python train.py --num_hidden_layers=9 --hidden_size=160 --num_attention_heads=10 --num_key_value_heads=10 --head_dim=32 --intermediate_size=512 --vocab_size=8192 --hidden_act="silu" --norm="rmsnorm" --norm_place="pre" --norm_eps=1e-05 --positions="learned+rope" --rope_theta=500000.0 --rope_fraction=1.0 --qk_norm=false --attn_scale=0.177 --bias="none" --tie_word_embeddings=false --parallel_block=false --init="uniform" --init_std_qkv=0.0494 --init_std_o=0.0 --init_std_up=0.0494 --init_std_down=0.0 --optimizer="muon" --learning_rate=0.0148 --lr_mult_o=1.62 --beta1=0.93 --lr_head=0.00439 --max_grad_norm=1.0 --warmup_steps=200 --schedule="wsd" --decay_fraction=0.773 --decay_shape="linear" --final_lr_fraction=0.02 --batch_tokens=[16384, 32768] --max_seq_len=768 --doc_mask=true --train_tokens=135100000 --max_steps=5933 --dataset="wikipedia_en"
Each number is 50 + 15 x the weight over its row's rms, rounded and kept within 0 to 99. Layers, rows and columns count from 0. The size before them is the row's rms in percent of the matrix's.

# layer 5 MLP down (transposed), 512x160, rms 0.0852, rows 258-279, columns 0-159
073:48 30 66 55 40 27 25 54 47 50 23 51 37 49 41 31 69 54 60 24 68 55 40 44 76 38 62 36 48 52 33 55 75 61 72 71 40 59 56 39 58 45 25 31 86 47 51 75 36 65 58 75 50 53 41 59 56 16 55 46 60 27 21 54 44 70 46 37 56 54 64 50 50 46 67 78 49 19 41 61 38 55 46 51 14 45 53 37 49 65 57 57 65 60 42 11 62 34 63 46 75 47 65 55 56 57 55 62 23 41 48 41 46 70 63 43 44 35 77 53 39 42 40 61 50 73 81 57 46 87 55 47 44 63 71 71 57 61 46 50 71 51 83 43 31 65 59 67 40 48 49 36 64 38 56 50 76 50 54 77
096:46 59 45 33 65 42 47 39 69 53 55 19 30 46 30 73 45 40 74 45 58 38 53 54 47 64 42 61 45 32 55 42 54 61 70 60 38 80 77 32 53 50 29 24 46 42 17 64 59 71 55 54 75 49 44 67 59 35 41 28 58 53 45 43 48 38 50 50 35 62 30 42 74 52 41 48 67 55 41 44 67 57 63 83 32 61 49 55 39 65 24 24 28 83 50 39 60 30 60 79 11 57 28 53 58 43 67 29 74 63 54 64 65 67 46 24 69 32 61 60 62 36 85 37 41 44 59 46 66 51 53 55 33 41 61 61 42 45 52 42 50 73 49 40 34 70 40 23 75 42 63 38 22 45 53 37 33 57 66 33
098:56 32 48 37 51 43 48 45 40 63 50 57 63 65 56 96 58 67 68 44 37 55 54 53 51 32 56 72 40 45 64 54 44 46 50 69 38 79 44 55 20 43 45 58 61 99 26 39 56 75 61 61 36 50 32 30 49 40 22 67 71 21 43 40 61 27 48 56 49 84 65 52 57 65 40 48 36 55 46 31 47 23 59 61 72 57 50 34 47 39 36 44 31 61 42 31 56 38 43 54 52 44 72 59 55 13 48 78 46 64 89 32 40 69 44 66 09 74 60 55 54 78 53 60 48 60 58 57 58 56 70 46 54 46 66 31 40 43 63 64 39 41 64 44 43 50 44 43 66 52 66 20 51 47 62 61 60 55 55 25
105:68 56 55 64 44 65 94 78 52 62 47 32 38 75 40 40 51 20 38 42 72 35 48 45 90 37 47 44 61 46 61 57 38 46 56 47 56 42 66 74 56 50 33 52 69 69 41 54 76 34 26 31 55 51 62 78 20 62 27 31 51 21 56 55 36 50 67 41 56 56 64 47 68 52 58 59 58 56 62 64 58 59 49 55 44 60 19 41 52 57 82 54 40 45 53 48 38 48 37 31 39 71 82 53 67 57 28 28 66 40 36 51 61 41 39 55 52 68 72 43 57 59 63 50 51 29 35 54 61 39 39 69 39 34 25 57 45 61 24 37 48 84 62 82 48 25 37 47 54 59 60 61 50 32 32 39 11 42 51 46
108:48 76 56 54 86 26 63 26 38 81 59 60 71 46 38 46 38 54 73 72 31 41 65 55 60 70 55 42 46 58 21 22 45 52 41 42 29 20 45 58 25 42 63 56 56 58 50 76 67 57 47 27 80 59 72 44 47 42 48 41 37 38 40 45 43 39 58 65 76 43 44 45 25 18 51 53 42 57 23 50 40 22 50 50 48 46 71 40 22 62 45 74 61 49 47 47 50 61 37 34 29 20 55 53 50 65 44 34 40 47 69 44 45 59 55 29 56 62 87 39 35 53 50 36 63 31 15 61 39 43 49 52 58 37 28 44 34 61 36 68 67 74 46 37 43 47 54 51 59 61 77 49 62 54 47 63 66 68 82 69
085:18 36 08 50 56 32 89 36 43 69 28 70 54 36 57 39 27 47 54 41 67 51 39 61 40 28 42 49 25 46 45 47 63 49 65 40 44 44 47 59 27 54 22 58 63 48 35 51 44 44 59 34 60 42 62 56 54 50 58 64 36 61 41 59 36 62 66 44 55 67 55 27 74 43 46 32 26 51 60 68 55 51 62 51 50 27 22 39 57 32 63 65 61 55 46 61 56 53 55 56 70 42 37 52 60 78 51 37 65 44 44 21 32 50 66 46 40 62 80 47 13 54 25 65 50 53 66 19 21 39 46 34 30 52 20 25 32 38 89 51 26 50 71 69 49 42 47 49 58 29 70 54 59 57 29 49 54 48 39 74
102:39 77 74 41 62 60 28 49 69 68 62 35 36 40 59 50 66 54 46 54 26 36 40 82 23 75 68 55 60 56 68 57 50 44 60 61 51 53 12 43 55 36 35 48 49 31 44 53 46 48 74 50 46 54 64 20 54 72 71 37 35 48 48 55 35 32 42 60 35 35 37 70 26 55 14 38 84 56 51 54 35 65 54 79 61 55 38 38 50 48 32 37 31 63 66 51 30 45 73 73 52 47 11 86 50 48 59 27 58 66 41 62 33 50 63 75 38 63 44 64 40 55 49 31 57 53 69 61 53 42 54 42 49 44 47 48 51 44 43 60 54 37 50 62 47 51 77 62 21 18 51 29 55 26 23 44 64 52 59 32
111:45 37 49 32 50 47 48 46 59 54 45 37 52 68 50 58 54 62 45 53 43 61 50 59 30 26 48 38 66 41 58 53 48 36 45 48 49 43 37 49 43 28 66 66 66 37 53 33 31 25 44 59 51 75 62 53 46 33 59 64 42 17 58 72 33 11 69 50 54 76 49 22 29 63 66 63 43 65 60 51 62 48 65 75 68 54 53 41 38 41 27 45 38 37 53 73 53 19 70 48 11 44 24 50 47 44 51 28 54 57 52 68 24 76 35 34 54 56 70 62 45 52 54 40 51 49 28 53 58 73 54 05 53 57 16 49 62 43 53 63 60 86 80 53 58 43 56 50 51 10 68 29 62 83 42 54 41 59 50 33
065:53 56 60 36 48 30 73 61 22 52 74 66 54 35 66 46 38 41 69 17 64 52 23 64 79 47 51 47 48 79 42 43 59 73 50 62 36 28 37 46 47 67 09 39 42 51 33 61 62 50 31 82 58 62 47 39 53 38 50 65 55 42 73 43 21 63 63 48 26 75 60 56 55 59 53 50 74 30 46 42 65 48 58 51 31 58 50 53 38 35 30 51 56 67 54 48 89 45 54 67 65 40 59 76 70 45 53 63 48 64 51 30 40 61 66 70 51 74 61 66 47 38 41 63 60 62 64 66 82 69 56 48 31 60 51 54 75 61 55 27 65 23 52 62 38 23 37 42 57 55 19 43 63 49 56 52 37 28 32 72
078:50 23 53 35 40 47 78 59 41 30 67 32 81 35 64 65 42 52 80 25 92 54 51 68 45 68 60 45 81 41 34 46 71 67 52 63 41 37 62 52 45 70 57 24 41 43 52 47 83 40 43 85 38 61 39 51 45 38 41 38 27 53 57 58 18 37 67 50 47 51 48 42 31 27 43 36 68 32 41 44 58 37 62 37 30 30 16 36 38 53 47 67 63 69 31 59 52 54 68 40 66 49 63 47 77 56 34 36 40 72 46 49 60 68 68 41 56 62 35 53 18 56 33 51 69 43 62 64 34 50 41 28 34 53 40 54 45 54 40 35 56 42 77 65 44 43 35 54 59 44 18 52 83 53 47 60 44 40 55 41
075:51 38 40 62 56 47 24 62 66 28 60 37 50 69 65 59 69 63 76 27 67 67 39 25 74 21 25 47 60 26 53 32 46 49 58 68 45 51 46 58 48 48 17 44 17 44 62 53 37 65 38 66 52 44 77 64 32 57 44 49 47 62 47 63 66 46 68 42 38 74 40 52 67 57 55 31 73 20 50 31 34 68 63 66 44 58 62 18 36 64 59 35 59 58 50 37 80 16 59 61 38 40 39 45 72 49 50 52 67 61 37 62 47 41 60 42 51 70 65 60 08 31 25 60 65 69 34 43 42 41 66 60 52 40 71 80 41 59 48 46 44 34 53 70 50 56 52 72 30 42 35 58 57 36 49 74 42 53 72 70
137:83 43 37 58 27 36 46 17 59 62 61 34 36 46 55 62 55 70 69 46 34 62 60 12 51 43 39 59 72 63 54 48 48 27 71 48 66 43 49 33 54 44 34 61 82 42 45 41 41 48 52 69 52 77 34 34 41 48 80 52 23 58 21 50 27 41 36 51 56 56 42 44 48 78 37 55 32 50 44 84 54 43 59 59 52 75 58 42 56 63 39 49 39 55 61 57 38 66 55 48 23 58 50 31 53 33 71 50 35 58 90 56 36 33 50 63 50 77 38 40 41 52 36 40 46 51 50 62 68 83 52 51 53 51 67 23 62 42 52 56 26 62 15 19 64 48 48 39 37 28 67 57 35 41 18 74 45 60 60 40
071:40 57 23 32 62 41 13 64 79 57 41 37 65 71 52 44 29 55 52 32 42 37 54 30 48 57 45 46 36 59 47 61 64 51 29 22 48 40 94 70 54 54 54 41 48 74 66 57 66 59 45 38 51 57 67 59 50 69 68 45 41 56 34 62 08 66 51 67 57 39 58 51 40 54 55 67 63 43 12 62 51 40 59 68 51 51 26 51 58 55 41 34 51 41 85 36 46 56 64 55 62 52 49 46 45 47 42 31 60 79 05 33 50 47 52 22 43 16 28 55 47 49 48 54 28 38 48 50 46 56 57 31 47 29 45 47 49 70 27 45 39 49 57 17 79 38 48 35 77 65 58 34 53 63 62 62 51 34 67 72
096:49 57 05 52 38 56 65 35 37 39 44 46 27 57 59 35 68 20 74 32 53 37 57 49 44 22 35 50 15 41 40 83 34 56 88 63 56 45 56 43 40 57 28 51 27 51 65 56 45 47 55 47 33 43 46 53 51 57 25 66 56 65 64 36 62 37 31 48 48 40 56 53 50 36 78 38 65 26 54 72 42 54 50 42 70 51 89 53 40 66 17 19 69 41 54 46 68 37 48 67 45 42 28 54 52 48 53 69 67 38 33 44 63 37 68 47 67 76 55 53 57 48 34 54 33 32 42 17 57 41 35 48 30 48 58 59 43 52 24 52 44 45 34 58 26 61 53 54 86 31 58 50 62 40 47 35 77 54 59 28
090:63 59 79 35 57 34 62 42 36 37 57 14 19 58 40 41 48 49 67 69 29 65 44 42 38 52 43 53 52 38 57 54 43 17 12 67 40 25 71 65 45 86 45 36 45 60 50 78 51 85 33 51 51 16 41 55 75 51 40 56 32 38 81 55 42 41 42 46 59 55 46 37 44 41 64 47 57 80 79 39 43 38 56 37 57 63 56 36 55 49 46 28 56 50 61 43 54 22 28 49 18 33 42 55 21 53 31 49 51 38 37 16 36 56 58 63 62 35 33 67 56 32 60 41 44 63 57 58 66 50 34 46 56 52 49 30 40 40 45 47 39 72 53 60 44 52 75 51 90 37 68 63 34 41 47 49 50 70 43 55
092:63 40 53 61 44 81 54 35 76 68 65 53 75 47 66 26 42 58 65 55 19 32 49 60 50 54 49 28 37 46 69 41 58 41 63 27 43 49 60 51 61 57 70 54 19 29 27 50 32 61 41 50 64 49 44 54 50 52 20 13 49 37 74 37 54 50 33 50 48 27 49 47 42 64 60 65 29 66 41 43 43 58 45 85 47 73 50 13 29 37 37 57 70 58 77 54 50 31 39 33 35 54 49 45 52 76 26 50 62 64 14 44 27 55 42 35 40 58 69 48 59 59 32 59 25 15 42 61 57 57 20 56 34 43 75 56 34 59 45 43 60 74 55 66 36 39 61 45 51 56 47 49 55 36 58 60 46 62 70 82
092:51 44 62 49 40 51 36 62 80 55 43 42 12 34 66 58 34 44 54 38 42 35 69 27 35 74 35 73 33 79 40 51 33 26 25 44 47 69 33 38 32 39 58 33 62 41 57 50 52 74 51 33 56 63 48 62 71 61 26 26 33 38 44 48 44 60 48 40 48 64 62 50 48 69 68 72 31 54 85 71 30 40 43 29 43 61 82 73 24 57 91 43 33 42 45 60 57 53 61 66 42 35 34 49 19 43 45 41 41 52 53 58 43 66 39 49 56 52 30 43 36 48 70 42 52 49 73 40 62 45 55 63 37 56 28 70 47 53 01 48 39 43 45 64 42 54 45 51 34 77 83 55 50 42 38 49 56 63 52 35
098:50 45 29 73 43 55 44 62 69 28 38 44 59 64 60 50 85 43 55 54 45 67 67 78 51 47 68 49 48 43 56 63 50 60 49 36 53 52 63 45 63 24 44 53 58 60 63 57 26 44 25 38 55 43 43 30 58 40 75 30 48 27 20 43 74 81 55 44 39 64 60 33 49 60 56 57 48 57 44 55 40 52 42 58 40 43 22 67 45 45 56 23 52 52 55 52 58 29 48 62 60 32 47 55 56 23 43 56 34 50 39 51 59 53 15 35 70 91 56 24 68 62 73 36 48 52 93 34 52 26 49 60 49 21 33 31 29 64 22 36 36 41 61 34 42 41 90 57 54 40 32 55 50 38 40 28 46 49 58 16
113:49 28 45 82 65 51 51 33 53 37 20 77 45 52 26 45 38 83 60 83 33 27 40 33 61 11 30 51 42 47 47 63 92 38 48 46 57 50 61 67 45 36 42 33 25 63 46 55 38 68 39 50 38 46 65 39 46 58 54 39 31 82 45 75 56 49 43 52 51 74 47 78 60 56 33 52 55 45 41 57 50 24 62 44 69 80 45 58 68 55 72 55 58 40 63 62 38 58 65 42 59 34 51 47 32 35 43 47 48 59 61 31 34 39 63 47 26 53 33 32 56 25 57 41 51 47 48 24 65 37 54 79 72 52 55 57 90 58 75 58 39 41 46 53 32 50 73 43 39 62 83 75 60 56 51 39 40 50 57 54
075:39 26 64 23 68 33 41 59 37 62 46 74 46 63 76 63 23 52 72 30 67 76 45 40 50 32 84 63 76 19 55 39 58 76 61 57 39 40 57 38 51 55 45 46 62 40 49 61 59 71 34 58 61 66 57 60 48 38 59 55 33 48 45 49 34 74 81 52 44 33 53 63 42 25 45 41 81 41 47 65 73 67 69 65 40 44 52 45 67 36 47 63 73 56 33 42 63 71 65 51 62 49 57 44 69 46 67 52 30 43 71 44 40 46 45 75 73 85 69 47 46 35 52 57 60 70 81 58 41 62 59 53 53 58 79 52 70 57 50 26 67 48 55 37 40 51 31 30 34 27 37 57 77 54 66 70 36 30 34 58
080:51 61 39 61 37 42 67 75 44 27 70 64 78 38 30 43 39 66 66 54 59 59 46 37 78 55 68 52 50 60 49 60 38 29 57 59 66 69 48 34 40 48 39 68 34 47 60 59 38 60 74 39 64 67 45 37 46 60 56 74 65 58 38 48 52 62 47 53 66 21 42 51 54 44 65 61 78 42 57 53 83 57 60 39 31 21 65 57 48 45 42 49 45 63 44 41 73 68 54 54 56 51 51 47 32 60 72 57 59 45 60 36 51 41 52 67 60 20 61 95 42 80 71 58 71 62 03 37 48 67 37 46 37 39 53 37 65 40 22 49 54 68 22 84 49 69 76 48 24 47 90 50 63 48 51 61 36 51 45 49
099:61 29 90 86 52 34 61 61 48 36 40 39 52 35 26 45 39 52 38 46 72 46 28 39 29 66 51 37 52 41 53 62 54 45 51 41 57 49 75 40 58 36 42 52 40 67 28 56 38 53 49 57 48 52 75 46 16 43 46 88 40 52 28 61 64 39 65 42 60 58 40 62 54 72 42 71 47 66 27 72 46 54 74 32 56 65 62 77 39 42 64 49 59 58 57 37 34 69 71 69 45 37 74 58 50 40 48 44 51 34 71 52 34 64 46 29 64 57 56 72 56 59 40 57 61 77 66 68 47 68 43 32 43 88 25 78 69 56 48 56 67 82 56 11 37 60 47 23 65 60 43 76 54 41 48 45 47 55 47 57
# layer 5 MLP up, 512x160, rms 0.275, rows 259-280, columns 0-159
092:43 62 88 46 41 56 41 29 72 42 22 44 62 56 41 52 36 53 44 48 47 27 31 50 44 39 66 73 57 45 55 29 54 58 45 49 54 32 81 70 50 74 49 71 41 55 42 49 40 63 49 43 91 42 19 57 23 41 52 35 63 42 46 73 40 42 46 64 52 56 40 48 48 80 55 59 31 81 78 55 29 58 47 70 45 33 31 24 60 63 36 69 60 30 72 83 43 38 72 47 34 53 51 26 42 64 54 27 34 59 41 19 54 35 58 45 76 56 60 20 72 67 63 61 17 56 80 65 33 60 62 44 61 37 45 57 37 59 45 57 56 53 48 59 44 47 51 65 54 60 59 54 39 46 55 50 67 66 47 20
092:61 54 44 27 53 27 64 55 61 61 35 62 63 49 63 73 61 65 55 43 60 57 80 50 41 53 59 53 47 63 38 42 72 48 46 78 67 38 30 64 51 29 53 33 54 61 80 56 59 50 45 36 83 65 23 48 24 61 37 77 47 36 65 39 80 16 64 57 34 73 44 25 40 48 42 60 29 57 71 27 62 40 45 65 95 43 66 67 56 49 68 46 80 37 59 42 34 42 75 37 27 48 81 30 44 60 52 64 46 70 49 58 61 42 51 42 36 62 53 49 51 60 61 42 42 58 60 61 75 49 52 40 46 37 87 52 42 42 59 60 58 57 39 40 29 64 51 67 54 65 47 29 82 39 50 55 78 46 71 57
102:64 47 37 56 58 26 46 31 41 67 44 56 59 40 76 60 34 81 45 65 28 47 49 48 36 43 34 67 43 51 51 44 38 56 71 42 60 69 58 94 68 68 53 52 63 55 51 65 59 61 71 40 51 52 67 68 44 76 65 48 45 33 57 73 47 62 56 30 62 57 53 54 41 51 53 31 55 49 60 24 34 39 74 28 35 41 66 55 52 62 55 62 29 65 26 14 45 34 64 64 51 94 48 50 48 37 62 38 64 48 51 63 64 55 88 38 44 66 50 29 69 72 37 36 35 75 50 28 94 41 33 36 33 44 57 82 68 61 40 33 62 53 45 56 31 48 43 33 42 60 46 65 62 48 59 79 50 62 44 62
100:61 11 84 48 56 46 48 96 26 59 59 49 58 38 52 47 52 45 41 45 55 59 42 54 44 44 37 23 42 65 49 50 54 68 75 22 50 52 30 47 41 51 75 42 27 48 64 39 40 37 68 46 25 65 36 34 65 58 26 63 33 57 80 30 34 88 72 37 62 46 49 40 38 12 81 43 28 27 41 48 37 65 56 64 67 46 44 32 39 47 69 52 49 52 40 59 46 60 44 45 42 52 42 62 48 42 27 63 60 52 59 33 21 73 01 59 42 60 55 52 53 40 56 29 49 73 48 54 76 48 61 46 53 50 57 56 37 85 35 39 66 34 50 64 43 64 57 53 70 55 31 56 48 49 50 55 67 44 49 46
084:69 70 99 47 52 68 57 47 53 26 51 33 45 58 54 83 13 65 37 44 27 45 45 72 57 61 48 37 44 38 61 78 63 44 70 26 40 36 51 36 65 58 41 24 53 61 37 46 36 61 55 60 66 76 42 42 46 47 66 47 29 52 46 25 86 30 57 22 56 43 20 56 44 51 42 47 47 46 55 32 40 44 36 56 48 32 69 29 59 55 61 73 87 27 41 78 46 42 38 35 53 55 55 72 44 37 62 58 41 37 43 61 35 73 50 47 58 48 39 47 49 41 54 27 45 48 39 55 44 31 40 44 62 50 50 71 29 26 55 64 49 49 79 64 61 65 80 41 49 59 21 60 40 54 78 53 55 70 38 32
122:57 61 45 30 38 29 48 20 42 22 39 42 40 53 37 28 30 59 57 49 40 43 51 58 78 51 44 81 45 53 24 66 26 68 49 55 36 46 38 53 19 66 34 61 58 43 60 16 32 19 37 69 50 54 20 59 28 54 28 71 51 55 65 54 62 44 52 57 55 35 50 48 40 36 68 32 49 29 73 38 52 46 61 53 54 58 34 65 42 56 43 70 49 37 43 34 57 57 51 60 37 59 62 31 56 52 82 35 39 51 58 48 41 06 49 57 73 29 51 52 53 64 67 69 36 59 43 59 60 55 32 65 24 54 55 62 66 38 52 91 54 53 21 45 45 63 61 63 54 61 72 48 51 35 50 91 63 69 56 80
125:68 46 44 38 60 53 83 42 70 46 46 55 44 46 43 48 50 56 54 53 67 55 12 35 31 41 53 19 61 28 80 76 46 71 48 52 54 91 46 30 52 50 48 49 56 61 62 58 35 46 60 33 71 52 78 33 40 54 56 63 50 67 52 53 56 48 85 52 35 50 40 40 41 32 31 39 49 46 56 63 30 62 64 13 60 47 53 44 36 49 42 60 56 62 48 39 51 56 54 56 61 64 50 27 55 38 44 56 24 57 34 27 65 99 41 43 36 63 53 59 58 36 62 54 54 64 51 18 61 27 65 74 59 67 66 49 64 37 49 75 74 80 85 46 66 45 37 58 72 55 25 60 32 41 47 37 30 54 61 42
083:56 41 68 67 54 21 26 48 68 43 37 59 61 58 36 76 53 26 58 73 43 45 72 55 57 51 78 52 59 44 64 57 46 23 45 22 49 59 62 55 26 51 57 42 37 47 61 70 58 42 74 39 39 11 56 44 47 52 45 63 17 53 52 72 54 54 37 40 59 33 35 69 37 56 50 71 43 50 63 55 14 53 36 53 37 34 68 60 53 73 68 41 60 42 16 89 63 49 52 56 11 55 61 22 47 75 50 73 68 41 45 44 35 53 70 36 53 50 69 36 82 53 55 48 59 39 49 56 44 66 48 67 41 33 38 31 19 52 47 72 43 43 50 17 59 47 47 41 27 43 46 53 42 47 45 68 34 50 20 42
088:34 35 67 48 55 47 24 45 51 49 57 68 32 55 59 25 25 42 15 45 51 79 53 45 57 41 50 57 54 31 50 42 56 45 64 33 61 77 52 42 73 56 54 55 49 60 49 79 40 27 56 11 29 51 30 55 41 52 64 57 37 37 50 44 63 49 50 36 64 63 37 33 41 54 43 66 30 47 44 62 64 32 33 67 17 61 66 56 48 50 66 42 41 39 89 49 57 50 33 52 23 45 32 50 71 59 59 67 70 37 29 60 39 46 32 64 48 59 63 32 89 44 52 51 16 57 71 65 57 29 41 44 51 59 60 42 55 85 27 58 53 76 30 51 69 56 53 59 49 67 75 37 40 49 71 68 73 65 19 50
076:40 58 72 66 41 69 28 44 45 44 52 75 54 55 39 83 31 38 32 41 58 65 53 56 55 52 55 54 48 21 50 31 59 36 75 39 70 74 44 71 62 29 63 66 35 50 50 53 34 41 44 34 48 30 65 76 36 37 54 58 67 38 40 66 62 47 58 71 36 44 59 42 54 16 73 54 34 46 51 65 24 38 81 37 70 49 24 59 46 63 74 54 35 53 66 55 25 43 32 54 38 44 52 39 44 51 82 46 41 41 36 14 37 37 59 32 44 50 54 74 56 26 50 48 68 70 21 49 68 30 35 48 43 45 66 31 30 68 37 46 68 70 67 72 30 32 39 40 74 79 42 66 36 46 42 54 62 37 57 40
147:86 29 41 53 66 28 66 02 59 74 36 46 28 75 44 47 71 70 37 49 26 46 46 41 48 42 50 71 55 45 50 50 59 41 78 47 56 10 69 65 50 66 53 42 60 38 50 42 51 50 82 38 31 81 38 52 38 52 94 57 24 45 28 63 35 52 39 46 36 46 34 44 42 79 57 51 29 41 32 45 70 65 59 56 34 41 74 47 56 58 53 56 70 60 67 56 40 56 56 53 47 50 52 29 56 54 37 34 56 66 53 38 30 31 85 61 43 76 63 56 55 52 48 54 25 41 57 36 61 51 49 64 41 48 70 56 58 60 59 55 77 27 38 44 59 50 46 41 42 58 59 46 63 68 15 51 26 48 53 71
072:60 36 78 47 19 40 46 59 10 35 61 68 53 46 76 63 26 48 14 70 53 52 63 48 19 30 48 66 43 55 51 68 63 62 60 54 44 80 53 48 63 29 35 60 49 25 29 46 68 67 32 61 40 53 21 48 39 36 54 50 31 35 64 59 57 50 32 70 46 45 71 73 62 50 54 45 84 62 64 35 64 32 48 68 58 58 46 42 45 50 52 58 39 46 36 71 38 44 68 40 15 43 78 46 41 61 46 58 30 73 49 56 33 11 75 53 68 29 53 61 47 48 56 48 44 33 66 72 42 44 47 72 67 57 42 54 59 75 42 50 37 57 16 67 53 80 52 64 38 69 50 41 55 51 61 40 51 49 39 50
100:49 32 55 20 42 27 50 40 52 74 60 24 47 33 41 84 77 65 45 45 50 64 22 38 48 52 51 55 50 45 48 39 56 16 51 48 40 45 40 57 33 75 52 69 62 48 64 26 49 36 49 56 56 62 56 42 30 64 83 53 42 53 45 45 52 37 76 41 42 64 40 64 41 65 40 38 48 49 42 43 43 56 80 64 70 74 56 49 34 42 40 60 24 44 44 69 48 48 22 75 46 20 36 59 47 49 51 19 59 43 57 44 63 63 73 50 29 59 80 39 64 25 53 29 56 46 29 48 24 59 68 36 83 62 57 54 70 42 75 17 58 54 40 75 77 50 42 51 19 83 47 57 59 47 56 52 53 40 61 60
090:77 18 48 68 53 84 47 57 25 55 63 64 35 53 46 51 66 66 79 56 54 50 36 66 11 31 47 52 45 55 48 54 63 23 46 64 73 36 42 55 61 59 45 52 51 43 44 47 65 77 33 70 37 58 63 45 56 30 75 35 51 67 77 64 36 72 51 48 54 36 37 50 52 44 67 36 68 42 35 96 49 59 41 65 50 58 48 32 85 65 51 60 26 30 54 57 50 47 40 62 42 61 61 30 59 61 60 23 42 62 75 31 47 42 42 15 77 67 45 41 62 53 51 31 61 50 47 50 32 38 62 21 58 49 50 59 56 69 41 15 23 62 68 37 70 52 38 52 58 65 60 45 26 47 60 64 50 52 52 50
097:76 56 70 50 66 30 51 58 43 47 42 56 31 11 41 60 56 56 50 45 68 58 67 54 49 73 59 70 65 55 48 45 36 57 47 51 64 39 53 72 50 52 37 45 49 62 57 38 58 22 30 38 23 37 48 54 54 51 57 74 54 51 55 66 31 50 54 45 32 50 64 46 66 50 44 16 76 50 51 62 54 57 50 37 31 75 28 55 49 41 78 72 58 30 25 47 35 60 51 53 51 45 27 24 56 36 59 08 44 47 45 41 07 61 60 46 51 67 60 51 34 74 90 35 58 44 48 56 47 78 31 30 36 48 30 59 76 68 58 61 68 23 68 46 48 61 39 70 69 74 84 60 33 50 49 61 52 54 49 27
094:46 60 62 48 22 45 41 36 55 58 40 72 45 67 74 29 43 24 45 47 41 47 21 42 75 51 60 40 49 65 27 37 65 37 36 63 40 70 70 35 65 50 67 49 35 39 32 42 37 65 38 99 59 51 35 13 62 57 47 73 50 60 49 61 47 54 67 41 56 53 63 74 58 68 52 71 56 36 49 33 54 67 65 36 30 32 73 35 49 50 42 21 50 62 31 47 40 48 32 53 54 29 55 87 39 56 41 55 34 21 65 36 72 58 53 76 53 63 56 22 31 37 26 53 83 38 66 52 57 91 47 48 56 50 49 53 59 67 30 60 60 43 54 49 38 63 55 35 67 54 75 40 46 52 50 48 51 38 25 51
103:28 54 57 48 41 44 28 48 34 41 51 52 41 35 19 62 27 68 42 54 71 62 65 48 68 61 25 42 56 57 60 27 45 65 38 49 11 42 40 27 53 56 59 52 54 49 35 50 53 82 54 71 22 37 35 69 70 70 41 64 66 83 72 48 41 35 52 59 61 49 54 54 66 64 44 45 20 45 63 23 49 51 32 47 46 51 55 57 71 75 42 64 87 52 38 60 45 72 37 43 44 44 47 69 36 56 51 43 57 27 64 50 37 31 36 52 65 25 33 24 38 49 55 36 52 41 40 40 33 75 52 42 46 70 74 40 79 25 61 60 44 48 22 56 43 49 62 54 49 63 74 30 40 42 39 86 36 42 42 82
117:60 72 71 56 58 51 47 14 48 74 31 40 33 49 43 44 71 44 46 38 64 41 51 57 41 21 58 18 60 64 65 12 44 42 45 70 69 56 35 51 71 63 45 45 40 36 45 52 32 73 48 68 70 62 58 68 71 57 50 47 56 55 68 66 63 59 64 24 43 69 71 37 69 48 51 36 30 64 38 35 72 38 29 73 65 77 32 24 62 83 55 36 34 54 51 67 47 24 35 72 43 55 81 25 40 69 70 46 53 43 55 32 31 56 73 46 62 53 70 26 45 45 47 39 38 46 69 56 48 48 48 43 54 65 52 58 74 55 38 50 45 74 54 37 39 39 34 44 42 72 23 58 37 67 55 46 61 50 72 25
082:61 51 24 59 46 68 34 28 37 42 90 55 35 36 41 62 48 33 55 58 55 38 75 61 47 66 58 48 22 58 47 56 59 31 63 32 60 42 29 81 46 32 38 49 52 45 26 67 26 59 66 51 64 57 42 37 45 76 53 53 48 55 56 72 54 47 23 48 83 68 38 49 43 65 33 67 37 85 40 66 36 69 48 38 52 48 18 37 47 67 36 37 73 38 59 46 52 77 43 72 78 40 48 40 12 46 45 50 44 59 32 16 51 56 23 46 39 23 49 66 51 38 38 57 74 58 30 50 60 42 55 77 52 28 56 56 36 36 54 40 37 49 48 54 56 61 69 47 42 70 55 34 48 88 38 59 60 44 30 42
080:45 26 66 68 83 62 47 42 56 53 37 57 34 45 39 36 42 46 60 47 27 78 31 47 32 30 03 43 62 42 45 33 42 49 52 50 61 62 22 60 50 72 80 62 58 45 48 16 34 51 65 36 62 55 29 65 51 71 65 46 26 67 53 63 52 63 66 51 57 26 54 49 42 64 58 27 47 31 41 80 42 59 29 29 31 54 60 44 54 45 77 39 21 45 52 58 24 75 70 32 42 70 57 48 72 43 54 44 33 72 42 42 67 69 45 37 41 58 34 59 53 82 42 42 40 47 32 36 63 44 76 54 34 45 38 68 43 79 56 52 31 65 48 42 45 35 45 37 62 50 42 58 71 38 52 57 38 52 87 35
100:47 39 29 69 49 52 44 35 47 53 53 45 66 17 21 66 32 40 30 50 61 49 70 52 56 61 48 71 43 80 64 51 60 22 40 44 76 39 53 55 53 48 48 51 47 53 45 60 46 51 50 55 48 38 54 28 22 51 58 50 43 16 36 49 45 39 67 33 39 45 39 46 38 37 32 45 42 42 27 45 52 68 61 65 24 62 58 49 52 53 68 56 46 62 90 41 65 68 52 49 65 46 40 59 72 67 48 25 17 65 10 50 65 60 81 99 35 49 50 35 39 43 32 75 74 32 32 60 56 59 16 35 33 51 51 60 67 50 52 65 49 67 50 24 31 55 46 40 47 34 43 63 74 51 35 77 44 40 51 38
109:48 52 44 69 29 49 37 49 56 46 53 22 39 83 54 54 46 50 26 57 36 80 68 19 60 29 40 42 40 20 33 87 25 32 48 34 47 67 70 41 59 46 64 18 69 49 40 66 43 32 63 32 70 79 49 78 40 35 50 62 44 66 67 72 76 47 65 37 58 48 35 40 57 18 36 50 63 38 57 34 71 48 44 45 60 33 55 59 50 32 26 43 49 50 75 89 57 45 51 29 71 49 52 55 20 46 43 22 47 41 43 43 56 47 59 58 58 50 59 50 37 46 25 58 53 63 55 21 47 68 42 44 66 65 42 40 47 68 41 71 60 71 52 56 48 41 51 57 58 27 44 53 61 60 14 57 28 49 48 50